python train.py --hidden_act="swiglu" --norm_place="pre" --rope_theta=10000.0 --rope_fraction=1.0 --learning_rate=0.00127 --decay_fraction=0.876 --final_lr_fraction=0.0 --doc_mask=false --dataset="wikipedia_en"
Each number is 500 + 25 x the weight over its row's rms, rounded and kept within 0 to 999. Layers, rows and columns count from 0. Numbers have three digits each. The size before them is the row's rms in percent of the matrix's.

# layer 7 MLP gate, 704x256, rms 0.067, rows 610-703, columns 0-127
107:536495472505465479492469513490528480514510513521552517468509493481469516501485497431517497503480510509527501501476505485520450529490494459492497497509517487440487465540518512553497494475507504484532493475557467497442498479488488471519503514512483476514502494514556422450540485504490556523501470508485464466499549484462467484494499476485564507470542514515491469502495524478502483520525
101:495458555496524526471523522506493492520516509501483527510503512479509498506489506526508502499491510458526479466485507490560500551526472495424472498524501454521477481501495492508458511504523500473490516506475497478532520431503554488470505486510498508488495526462498515528512498491509501538547511480524500493512495525473462478502492497471511494510520518421521497501496494477526512450474
091:488510502479550492521496523480516468490520503532481492497494503457518450531496489514543477572486502477476502509516528542494484510501478495491513485507499490515518493536518486475513534494514523511447516520509478515504539465494499515452464483522535514475513542489525508481536535511490508497486536565500500522515501541465471467497505501517520489497477507522492493484480455505487468496506
101:473517496495517546466469482518495488536536538514500515502531485480486496495485501454529538487442539475504522461519495505487515496513490464486528517504516466461469480535517522454529466488503545495555525502490493481490478532505478498515506487478462478530500471529518482492509505552470482520473502506478500511486477507509503509484454538501496519511473515496513503491582507464461465499471
089:484478511483483483495506529462449492517560556482492497520468472497522510473506473503512492512512458548471501547495509495497540491522529512470500487529430496508480520516494478501518503503527531512512505507482457526492486504478496532523496531467527502496524468483465513505469504453477510464494543520495485487447444500473538472496520518513517497481519496511533484480516437497508469524433
094:492511525518537554484517430474484502490515509514422524452472477530534497482464428505537494542555548496519478508529479459515495495478500520480513527521510488545484527510490534479468482515509522477465474529516515493512486508475518485510510514505467488474516469519515488475497485493493503540487502499489511476500491527452504458504565493516495520500527492514538475474451486528491507491487
076:538494511460548514515488507535486535498504518531517524466504467472502489513525502465496488488518522506509521494514511506519471548527547500454478508465492503523506501467465503536477499510514514514540498503538473482520539491484519486540478487525512507522549473457472511480503504518486510529486494442473483525502500476479484499464487516474519486479513492512511480447484471510507478495504
122:488504511508474471479464486497425494480502514529529518505494533506479563501503492518530546500524522524535535508471535506505505498496452486528511473517529447525510552473477537541505525466516516453507519496479492511482481544537495520506549549501489471503555477484496498488480490492494542458552517539499496490476482500523490516458508540487467506470487497507497496504536470485520524451473
085:494501499498515468509492512482495540481523534496525491459491506508487513485519493489477504497500494543560498502487532507503483534490469545477538498476461472519482515497435504486496478493528495532458484489492513498486505482528500529496470507507490486505468548494506506454497515515471522551535493515480471446496499537506494517532496493477501487487468499479536493519515486503500495444479
117:483480509487492468478538505480473494466473491477500508503447485524464526510476511516505500524520474493540519510477527518536500513493476540453523445460520474503519506515481489454540500485541483519471465489524450505466505449472510552480524505545529505477530516510493536522495528475497540498486476531496497529462514536494476522485531494455497504489463512483535497570510473522524519468462
116:458541480498498495496532474481541522489490481506475505505456506529493455421491533496447514499498524524501504526489548473478491492464514540461481480476492537454524499513494536521520544485483535516458466509514523513455509513499545499488509486532527513505542501481484482521504507477521554513496508507500478492530466517547491482485504487445509498502458486495495523567539518509451515517514
109:486452550495480497503516540462515475499502497528474554504469511511447493477503502529512489520504518501490491566488534459503490512492470489468519479496478468509467494522507537530533511490532481472491500486512446503476527498497514510464500501528540497450493476527510476515499555479519518519491477552524480496490464488455489497495472528471444471469463538528477489447509465508539508512434
103:506428482514500501456509479479508499492505485457513488529480514500468472481495491531484502501501499473517490540499504514516512494501497526454510526540543469487486467487527523459518498490501491532507535469498441481512491464453474470516537452495528504509494479470528490519462476495540571526509492482513501495493494494504525453512515504491503472491489508469502496519507507493502460524498
104:470456503483480486434429527496489471490491531513486489545465512453448479503524462489495515551477471544472486520530484509481500473516529508517514521478433474512539498504508488550488517472530529509499491525505476498487552490498476539524496525537451488449483521506506488486476507484536509481488502494502513474484480506499506532457508504437501488520498514545475495470499466490490486523471
085:503518474474510494509489500490481492486500469529445548518504528510496507503454509527471491491477479439459502490537502516506488542510470485528453510509496494526520503503537507504462428472513479496540526530534487464522487479478495510491528484486536489479527499449530526500456483505507526521505484483505473461463482530463465484504488540472491473531544496499517500526502503516508514491499
085:517496503519521499489474469435471528462460485500503465444517517495471504505489490550527498516461539513518518464537480500516417503525498505518476515508533490493532517472541473470489484482495486522480482523503460487517497470515510520507561523475513481530506482496476482493536505488479496502498523513509482492490520523499547500479477517523510500558513469485487427502518499516494511524516
092:490550522538521463498492506458448465504513529475532538509489514440488526487492508493482509493485502514543461471545508483485508498541503524460489517508498497525531475476502472536471496504522490517492508530482518490493503514491508504458496456482528494501503494462501518557466556492510538558518503506460506538483511515470489540493468500503516487547530543458510488552513485505498482497492
102:490498539502482486495493522517473532447512490515517468463533490474471511514530488507517492510477523472505515479533485500520479497483470505490478509466465455516501435483502519496478504474502485485511497472481514493479498550475502508502477513526524530514477536495527486455514472449514532518466463474515549564483485483525500509496470486492496500488533515497526497544495485500510523568522
068:530491488505507487501453521478478487459495487475499510479481529493526504550473487536502455504495464469491466470525493471482517447528511468513465483504529494548523480461524495479488549485496494467513483470511495508502472488518497529498468539460500545511546491507443465504488458452497531471517513524501463481487541463486468506476459499515507503512529500499490511469562547500509520524516
083:537538472455500533547507506511502523502520510481481489506497465513514490518503474535492445478477503495484439510528504525480484523521512512480509475475470501506488462500510512461512510478519510497531515505508513513493501476539513482473471458472528496512493550510507495493584528507448508493455467482480504534483504471523511508505484508467483469529559540500539478504542491465468484521486
115:483555529502492495528485511522484502488486512504513533480495496522541431496554512516515521496489493485485509537460529491543505540495459466494509499531525513488495525453471600479506466521505469475469485507470520530501481464462542554515507489505504514493537505494530522482506551500491509517505505526515510457495492477506479478507549505491514510488474476501512503461509462519504530531484
081:481483506472540494502540468477491542525534545478500505450479470494480490489503466532565499553514535514559549507492501520532450529477502476482511539494487517462485508508482502514490472525546476503462492497475507512466532550493515512524521529508520506532496477437490493477506485519500522540489509477535495479513491527521465458473523472488511510477491491508523452510513494483466494469509
119:507529515478541517512507514494522512499500475506474506478467486531487495487499446475486514501442442534503481505467522532509506463500516552483523451529503484466493542489515475519525491496553491492499516498562487505485468484498473528471521520529508454559550471526473503519518475459490519481541533477489487464501475524509521559480512465502470485514494496486462465510546520503484521482534
112:444515534497542494469534495471457535491510533499506534520491510494523486515453499521530585523476492477536447526523504459508494489471512503509510510463506477463532503485503475530464477490523455437475492505508489480496488499546470524491486498491526495537501476495518475470496489504511515502517516482497456515449500521496531501501492506488506474515502479440533538506510481463521528522484
112:482513496464519436505495493456489513486456482486490490481482485522505477455533466471523511536494469539531504461468512481516487480490483498457532471509465472527482514507473483541524533451547517516491504510478495487516516495464503500524450516488507503483473464472490516524492519449492549490511502517506455523497463530472528488463515471464492522521484503502502490515520486511536485497523
120:505486529521468493482512500502525489486464520528484500510506476512458486515528504498518519522441501479522483527489525522480504521488505521446494477453528476453449532535495443514511539499510567492512516515510542465478457489495513502473550501545472483511464481489518515517528483427506505516537471542510504460478473491485481498508518496458478470501498501491497496523525498517462497473543
089:515491522513545527518471494488507506480491485485491552498534456515471525500497478484498475512510485511556454553540515497528433517495469511501505507491491491474423501496495525509465496525540503461517495466516481514487504498482477479520513506554519496507474515491515474492515507472559535540480483515535462516461515506473484446492503460468510513474478528499485490512535514483510477527503
112:459510510503488507546513478524485529498518519532509508534494521502523531494498502487491533490484485535487504463519494515514517514538505534482505498492512502497470481475479494501518468503499490441509457506497498529522504512531492468517521512491543536493486487531507507499500495499491510528549509451485502512455500466532469554474562512517509498541469515521521505395441512502533495482456
086:493523501485493502485515540503508490473514561480521528483541506527505538496471573483510505500443497462494460494522477506489538470495496529525489467496537540477504499493549491443483496497496511518448484467558475501545496547496504533472530472463537473516540539494540499527489485467515483477536496519499487526478545510476529477510485553517506481494516515498532477480514520490491501498523
087:549495485463508526509486516527526516524474472516468454529529495524501486507508492515518521520500477510480482504495529504488464559520518451504497523519506504508518453508487530532505460500458526500474487483499524474500486490495535546514498505472475532467493449553527481492515493499491534494481481469546480480459477514513528441480534502428502541525481526503427557472494534495488488506519
115:478514518486518496470484443519465459493528476475482523435492512496472490492472500491497520499544523522525473519473541524524465507473503513517536509493490506498468496522494558489518530499512488492473471498502509466456510505505515462474504501498482478538482470500509512529476532519523480513491507518502511515511458520490505493492523520493500457452539487526496468509521546512485449475455
116:482481491509511462515533541467490514496511510562499459487486529505510540501505512505489544522477516480525516487477493508509495495502491517485520466501543492487497500509483523511483475488502494509446460495467426491486475467495501528519474532516540504484493500482519488482486480482532453495543505468513467502448480496524522454482482485509509516514481501503465565476550466506528484511497
105:470490533491480540569508502483462472501501530493500514517474499473479525533466483461496480514489536494467499518548546444520483482476503466455516486513467519443470492501521521462479516472559479494477508502478522488456498521473513501517474480514539525527476501485535513508501507489490537497456499496497492477524556513479488515514515482481505457528507519525500497470521531492484472486493
097:509510493530484514501526538497491514530458526501498497520501530510521493509492538468514514499478500484481455554538501472526487490505504468482531459490479497480494487465449492485519499493512500500475493531506488465493505475502492472446519477531454508491490530464526507497503485506457499507521515501498490494503541545516496484492488501511508538503502497488472506477552476493462516466480
099:497544506471526504499498493491484514500502523510477502457494482559475449518483471488527489487487447495527469449516524469524466539503473483531531471490468516515484493483478481504523492481538552483524523484507530479469498495506561517470497530507509423487443542508497533522505502505463510495517449498487495481462488481526529452492511508494461521522517494520499468529488481502501493515459
086:447509514498528479517536534495524508512514521490521519469473507491484467497519492522513483535511504480527489498498476503474506567528513499515524557499467537493486509542484440515458475513474501511500455494514499534510496505505543521488497501491522490469489504511503463475515502525517537502492516496489459502507484504447514479531507505500501527553516496488498470475470461491510482499490
094:480508475472502494440529469500502510469483519524512495527514529518471468463480533500509505534480494470522521507503562450464497461467532537501530510521482510498499531508523529503465501510492502496519468436487500559531534515470547484496516513523474564486480523486504473551457488493475533484518523455527529482545513482485502475490480479480507513511520529552490522525469518504497470486493
079:504565530476494484498474505496525519546469468509458459525451490501455498488540466457531496498515479505500494460519482474501500504510494482517500517526537502491488476525487520478500486488498565493501478510512495493521545517536497516518508547542470492503507512478512497481534527517511484508491476453501509516506492519509467500542506497533532527506534468554475477519530529496534478522487
084:457533523444497469521522503511478489432522534518537474489496492472524526467521418492480516519519514477513570554499469468511481477461502468527536508523478544485464477468429474502500497510492510509512478508490460521480489508485485507513501492519498521529489494491524510426439513489492489556508512505484504480485467480519477468478532533487530509486465485466494502500466496486472499464496
085:463512527454531531541503479557513493510524514527493518471518477459509517476527511472521523476478537528459529464491537522572502518535481423508482507508520515508523475496491478535478508548478468501493497500536517506518526471501479517492504518524488453510485462498492517508510486549477489511496460519521476499465548511528482512496518526468505520513459507519519470485457532493491480510509
100:436544531524489472518495446495547519516542540478551473479486489483513468494500506450485501517502488537479502474506480420479548486497488489504533498511453492419491520477497462524492459486510512524517501512476440545491512472507465469534471527528489488497534511488476502515527516476496531496532486456526496503526522500576506468497521498553511498510518518501525521472467527500482466486510
102:477527500489481471481496536482485486486459473539471477524504469524513526530484474534519535546510572533471537472512487460519529549514502533496540532511494486524493511491476493465514502484518512481543496473472475491511494483477526523529541476488489442516493530522530496488497475480518510552485481484512502481529484504537511442477514521484484516529529503493490463529488456524534512452485
080:518507539513476479534518495520519498513546511494523529540492482503541503498489508516473512511519505468492474529503517450484510523461537492503483497492482485497491502555483492498518437525524528490528483467512511496507469531473482472473526534490509477450483482448486487487489446514522486565479487482507509507476506476482505451465524508494493497522463528496496550516453501545499480521514
094:551537551507504496530504492441476529496504526512482522468481517522482510491478490525525443493489461502497480492447472513518494498480501503471522501479522508499502522497479464470497506492517473507457486472551476509484482448495497477467509515479472537522513476532446473485524482480517496494604531500497481530489503491498470481458471441498479546507517487479502529485489509491507490441544
092:524470496475495473491484495470478497460508464461507496498474493532485463505450491557524525493473476501515480551468507482500485496487536479497499491497491499514524535509498447454532488476508498503493454514494513473473462502489511542501552544478516494512451483500509498495449482467474504475515496526478498533487536468502519492511535509507519506500487513447451497484512494469498531495515
113:481524497497525498496558437487459463536491490527516485504476460532504528482539502522468510507489550530507496552549542484506475537501498503465461463489497504477499515487497481523494530494490489501492549494540506484491435510527484490488481528550485467478493499475542515495509515490492501490485508513523505474505511485534497525529518468488466488453508489522477440501488523509490550536514
068:552485498531483504479524539532494468531532515491473502504482468510477497531516501460486511478495491501475512504510512543500494487500518536483475533483561503514489487528483497480510503511498568493472532528518484527510488493512509513489497512471469523491492506533501524479483482555485494531477505475469514484491524460487521523462463482510483523544481530495536485549470488533473454513487
099:522489505471503493483534491542529509499546485551490470522512502458496474502471510500524490522502532501512501494470525495543481538542482531464481485529472525495503468505502486476481492518473452482524526492474534515515520520489495498497506508500508473451507508460508461518493454477504506474503514493531482502468503479510472492447486506504473439472443450468523520494524486479528502511482
081:531539523486491500538514521491466475501476515524463511479502521518463531518531504461510465531510526536477511498494501503552478532482512459478475540575501488522538505536496505477499488461510509446494478487534480546502537510493495524515531518490482510517542516565513473477482466499470513522538551532517523524498555493473492481444498508449521545517500459557497517488491502524532509467501
096:509541511495514482501486489465486563476461468526523467500483546544498535517506497499531499506524505507536473527492505497537503554539482528491493525481497513508496532535510539509516500529560483493486490495539499483508520445515510520487521551480488489492544467524523510471504521488530525499498534467533484469459495526484544506514494493473464496465496500498514525520517498523462518453515
106:514471509524535468519537489474470509476541521545501521530489492506511501514490546501546492512541488468535491525477493581493490523503522519471495478501516493448511510519495467476503511502551500500482490528506491493507485507497498509505487487499527532476504537487503462500499448484525482515529495528478479476502456519484520499486541518479487464518501498469519484494506464487507466468488
081:522477540533535532499528480486515529500517484508490483487515511530477465511484493521527475523538487542555439488510474543530473514543468463529490476539504520485477468508486494518482460525519479497510499501507499493536473502535533488517478536487508476495460477542516491504544502504507476549518480541515433513522533513541536481509519486505536495497553542483508513478475512509534505522480
113:502464495504549496518491547510526502489512515498546477539457502487557498463495534449468502521464533506510498529496512501454506464524506468473506494525480499479464486502482534509492480497527536462461459462514463500492474534515531491516517472499490532498522504468521489450507489484479518487529505505473488454502515513502484509452519485490486485527527487489508473549532455521508527537490
101:482469519500473463524461473515515501467463522538494462478469513500530547486490555485486501497526527487510510511495458458476494512485498551507518530527518497445504514504500449524503573502463478473529459487479508491535492512493512481477482509467486468474468501494532517468483444456484517524492523490481500493478475495506497502527528460464505522538508535484490514533509487514537489489501
109:486494481459515480470513514468469481495481475454525453528490476488493507478512488538489515517474499509551528541476501518511451477479496550477521498473479517482507503525504477498531508498486481488496462495478483510442522486435515521500474541479536479498474521457525493494508443499502480506471507473501484532514487510486502465500474480441539464501503492514517451550512440499483546531495
117:473541493456539491468506458507471502470515501495531529480489515468497534500498511485507500508507465535525508470549509483529509530490477511532508460411496554507501504514475482513539544512523533488490509475494474512482508539538533485519483494492500524495455504467496456464507503519512511504489483510513489502485517544514488476474495566479506473517531468468479504521500495510494509495500
102:545502535506478463531519510441464534470525515535507505512492471537510483485525498479502481520530544540542475452513505494516464534486543505485487494523467527456495534493495518504509534523512499480538489486503458459455510467486490447496506520494498476506502516514467554539526511509510466537498531503516486495521491524491499499515515491462487457453507510477504472523504498528525461481461
099:511500516498467465504531515490466537512495506504513509484532508497506511490508541487488503533544523542506485536511488509525519559478467527469541499458496540538482515469477523456510497489442504534481465541480487504469495467486519489485515541486552548508517530484531520466499508522520501525478489515513488515505452529464454498448500508471465525505473484465522465524499503520520508461483
102:526533474500548498512502437526506516533515509517512555492495532469510504512487517484467513519521496522472497497520478522537453538451521498478518495515515539498506464464466520523519495509533457489480540518488515516543521523539509481497509470531546445526486505448517479499507509516532537504489516531495492460509506518513473466463531508498465505450520496484532472488473479497497469489483
123:524491487449485485540512490486486467459551492500513517481482521496480534509508484520448509506487491494502478489528514504537448508455426487473504478468518481487492489508477528508509508487521499525473487546509440494483505500482508494507515516540533560490486475521495510508532477534510478485489487534479519489421481537485557489497521554492507473487512522526493486514474474532463488504502
088:490490512549502541509497481482497469473461525517465507434506463507509556473493532517496492510514506514519493503532451490523498513511519512486484493536479531491526481519514524524478520441507508492497525472499519547516527559489493497498515500499537472502483529525487494444465477441536494544524536492518494534518545510495489511506493472502530534512525508524487505517493525507531497495479
120:509536543494486469467503468500535484514502508482491468463482491533522506461444526488463526503494469486532490495494515489524542502482513486497530517504524478524526554469539486531492485457516526463522501490474482530504499508491516532548502513496480509485507483499520520510482503480497507497492501481546490514467529472496457495469502492469487487508512506502509531509501524503476498500533
100:477529469496509459496500525464483484553495486496490537532497471461571489495503493474505521526475489486524452543524488478487466484501552489442451518476517498516522461498525523439541530540497475504537497533469431489489481516479524480463547525475484472455505465507512514525466479488478497528506498526503522516499497512499517524494513483510473510515501498508483466506501445489448491472501
076:530480521476516528478476484495515485471499518506544494465492528497444558525505469491527451508490497456476505484500511473497504497505475461519496497479496482539466483535515523490509489497501462504463531475485511486473497519472503484539549505510547511514489504492544529512513512549501494513500484504487497482510535505507536519486519494526497571482521467539476469477496508516530488485514
103:445556498459449517488509475499504525493494485500510482484473475504502436452521505488500525514469523503512499476467490487528481460447481499555525496530508503475484516490464481483498508469502506496494508473500500482514491502540483506510540492550495524560521509512480489525490484500508498505521474493528507467525536526526498514459512500499530498501496509515518494503539477483473470495498
102:485493521509529512496469487505486480473525473492547517519498467491496460522471514509526502496529530550465496484541532503519530516478526512516477529483467503459468494470501485471489514452485516512507494554502461528520558495491482490510496520495517485516461505510547494480502491430503478511510480448517493499479535516523503540527540514460483514503457513497516538509503536482507445535520
100:483550552470463491517553481504472491534505518512483518480453471484485479447485526472486478546508507465499480534510567475522486505484508507518504505492464503504499538515503481541488505517549475495534468483524517473470512519465503509442549504538509530523481486478458485497506508459507516512533477503521464527448503515497493530478483479513511504486522460502504491468538482514539474462471
105:508493550457509504476510530529491489478522516482484533469537500463488504509540484474516497582532507496483508548481524502493435468490490490474476535500454506497470463502462505505522504529506492522469486508528480481470496532487517486484476457502522542520450496494538508483503517470494549548470510500515500485483524516479508471483526504470486491484506530543447436519484459492498494518518
112:502494470533494498519525480508502516502551528497521531506483500455457507468500521461523522511463519514528475502482563513505512466528523517476512530495522481540476496499484497539506548477476491495504530472522500537477513486530425494454543536494474505511494449504478508521518471516501513478540522545512469496425511490505528483483505458510518524521509495498526509478536512503477506487498
114:506519514451561499494476491488499537458526459474513473500514525474521482476524507467502509515483467493479538485468480518550472519488518525487502516476509477492510480542495538479473487464515499481502507537504486492514527496503489535518501494551489584502487506552466529434490544543534485529482535520513544514496468489445504508511511519525471478494482514495518504488494474478472533486513
081:513520522489486460537499482482473476487500504519527531485514481496513513531488475522492514498500502552557501507458511517514512483482519522489505487506502524528488487458504507560462557503496483497529501524495514466498527485475503526473499490500501515547508469459526511516469550448526458493513517521469509495567520519486520521503500498492529472495521483495542469476482500511519537476526
085:468503460484479505487510485465485505517503511485462508519479508506513531520480457520528537531474462532489512573525537509530554478477499462527500526456541502511540494501530488456499481462503499512442557524514485471514501529527519491530527493530544502496513503443515480541452488504492501517508526521506512521438509554491509520495523499504514506461523473504486483518537474515452497473482
096:488525482496472548487495509488477494487462494500487503499525509536446497480484514495512509509538496508482478525494551517436489475503523496477472456529538458469456455480530516530525506495512541496501487524497516502468539479516477466531532510532500494474492530529515491539514552537531516519519485466490520491486559512497472499535499486485489547539478507520475490503512533495501462474493
113:487487514478517487473445500542562479537484464509564484462469491487496463473517486526508499494481448511499530465421508504531512523560460510469531460450543470494520495491499513521521488533520513497531508471517541522458497487504482469544531506540471528497496464494488527483508533471481525490554488519503476473452523513502533524546508504512476451480499448551530489465466527505480494493533
109:507510476486508471506504441525524491472517487546557486462538499457507495491559481485517515535486513495492478524456516500503527506488474490454529505472537535490503472496506559514525477537497506554493500491486490557469446474511541474537516486501572490524472510511498452502506478516513501546489481476499476496504523489463522504518486538447516487480538470487444505507474507488542541508519
122:454506488498503487470471486485505486513506466467529509535506476482498493498496526503527521518504452505516505471504527511484436496453487484499533535529510480453462527464466530517464521541508527506538499521509488495544472540492457490497529481550505543506469464510471486525480504472498502552526486492535521468469496504540485476456498507457490507514518510531516525462539468472478454491486
103:469495489503507462544474509479489473536523531500472514524535504504511540510507512505504551493490499509498530451500507423466536467500508497461508506555492478508485509477500503488500554455470517478525513530508535512531525486541494502515515507511466482456446485486574478534473509483479517511490533505532526499502495478527491481500513500510495502503499504477501483505472497488546497502503
111:488529519456451514514487503509531527496495488482513476562524518463508513505491477441456524538527485541533513495486534446511490511544536450516521507492461517507528519514478459487504486477459505504523451493536487497516542484468504506575501506520518528484457440468552465484488455466482569520518513518506473499487499501520507468513499507473527485530492465458471518519497482488513469480537
114:515489493504521482534533483498481524471529509474496533525504503477486508488477496508538512530584507484492502494481527500451429523519488500473484496493452485502510525472498481500479462512496475502480507499488495524474509523518505489521469507506497493523526489441519495451463475526499507501487490498532468480533540506527512478507563523453517477481504534460499491475491518480537517549481
112:503467462506530527517538514479506472514496475496492473475543478521475491464489502505513528489520493480499511495549504525446464505498520506465501478494498478499473473467494455538537498517522524487504469503482505531496492566452526484504473537460490511486483493502493512546448519460518537469508496542507460471475457503523498495521500465462488475557521537504470490450497482439472497468518
069:474490472553514552493459475527522513501480505515493484525490445466479528477519490488548477452489527536441494492471491513522492493498511500513490521549482515488538464468497524489511501513499482460506503550507527498494533517499452543525484515508528504499530517514501509567469508488450467487544524513533550473497507490510520523533520469484535492494477486532519486469484525507536457480508
118:506510489507571517544468504504468538526497515502543484505512498486487517500518514534482507497503502505521482496497515466487501537468485449456527513460549516513511493465467527524496529470478504507456521518513556499498480501500509482556469511489533517541497492497487464517475510537524549544510544475469437544516487541539516462483485525454505471549514486485504496491509491491517483445493
080:508516503514478512494537476482502478542520520520506458450478473506495523546506514463476518503490486513498484500566505520506508459506455498496484507438512503513479529488524496477540484521530533543504492475477498460486494515503506455482512454504524467524497502469448483510469542472471501539496503468472469519498517524502452505527489517485498457489488498525461480486501504488525460496463
119:481458546498514472489502521448471488473515448461457488468494490534496483516467519552469500506521502484518499525497497475463482551496511484490550446531516474501486505484533488528542499540524475548535550516486479484462519499452507519511489471538469536511478485518469509479484540492491506476490508504509488498463488493513528479495531514481461502468481513499466524501567538479460500464519
107:492500485498473483517459516471475515505511531489507536511523512453529477485494485455469504487517504513489497549499539532487508463486516518464511512523524502508520502490418524498526552463496585527513520515496488502467509501505501487501451527535509503484469521501541484535489537497501530473523491470505485516490456477501486510532544520479519530505450547507472507498502502494430504504533
074:489517516453491538559522485531518503461497520470477469483520469523482534447519518503510459457534555521492510503496511508484514549526534493510502485485468484505498499537498490486476497517509520502502481499525527525542496559486482477492525510500498524470510521519509522510542481481498470469466498502521511508464486456501487564492441486497536523481480514558497516494492532507521478479499
082:522492511483506528497505500434483477506484487507429465489524514468499510531512528517513512500532509507482497461519531521522468475475486497485494498504492504457449471488511546522510461499521490483462533524521466486527528480528529501457487476545530468499526494514483489482513495493559468533511487461472498536452567513529486529499496499502473477477508513495465533498476479466480499491505
095:536498482487502456500473468521513535524517467520545517511545494537447502488515561498489506485470559516498500528487492475464451483544505469462484537430507479501495514473509504460530498445469495488544479439464514498520497466515453491471476480509486532510463560531525478567494487477476501505485496509506492466509499469530504499520463507498494502542474497493535502543556498539483527502519
106:529519541480471539489535458478495521503475536495478521538507468466507493458493498476526513492497506471482450497525482527487502514511534510518483519480481502492498521534504511520471479508491509478531538489493486478499546516485473471465467458516454476516544481507518505451469554506499480522541511497490452496484548524481451499528523497511516492490513497477511533498535516518488473508476
106:478527539506490505532501500533483520468510471479504475464476465499466529481536498527481450474517512512491488520496529515528464525499536504474492499504486509533516510537472484501489493505547505506544440493501508493499520466463509512511501525512528511539505520525504499495514472495525518547501539507536491484483526485456494488479498520462480498486511495470526511501502491529520493458521
072:507527489515463527514508496488520524472471500504466479476509487507500490454552500501511494509513531501494509490498527481517511506513499470505500525537521527541522503512476483476502505459531490559488496512526525545484481485531481575438524500491483489509506502537513493502471423517500491523480540489452499512513509480496465515459496479500472527518486507547464539494500486522513485490484
075:512491534475485492479508494508506527486484474485521455513495489511497501473508500489492441422510488499494507485498484503469509524506504539453508506492496495506483557443532475506501507564513515493529501497493505486458509522508509511505470459527528542496520527474509520506513489501472494527478484510568492473462481460523525502561487487509518503511509493516488538586487515501501467491481
084:564500533460531502485471514452496506494497495504532513499438524478511509519483526527523498534449543482501506450498500535547486503546525474502459512476491513504522536498518492489495499469523516500484540496489443492511532507496457478455519510518538537497537492495505481479512493475510487505501507500467490485507556474497492507436456503514492466503516463451522532481501507523492500510526
075:508506537513514512535514478473500514482463504459527487474506491492499503495536456500506499510539501583552497525471513467514511482465505483493510517524484501505520519500439498500519586503519506481463504476482511518467535500499485506518500497529488501560498501511485464475484519489523499533517528528490514494499512551539505492497535474511502528493481492468496505469480458541505490444482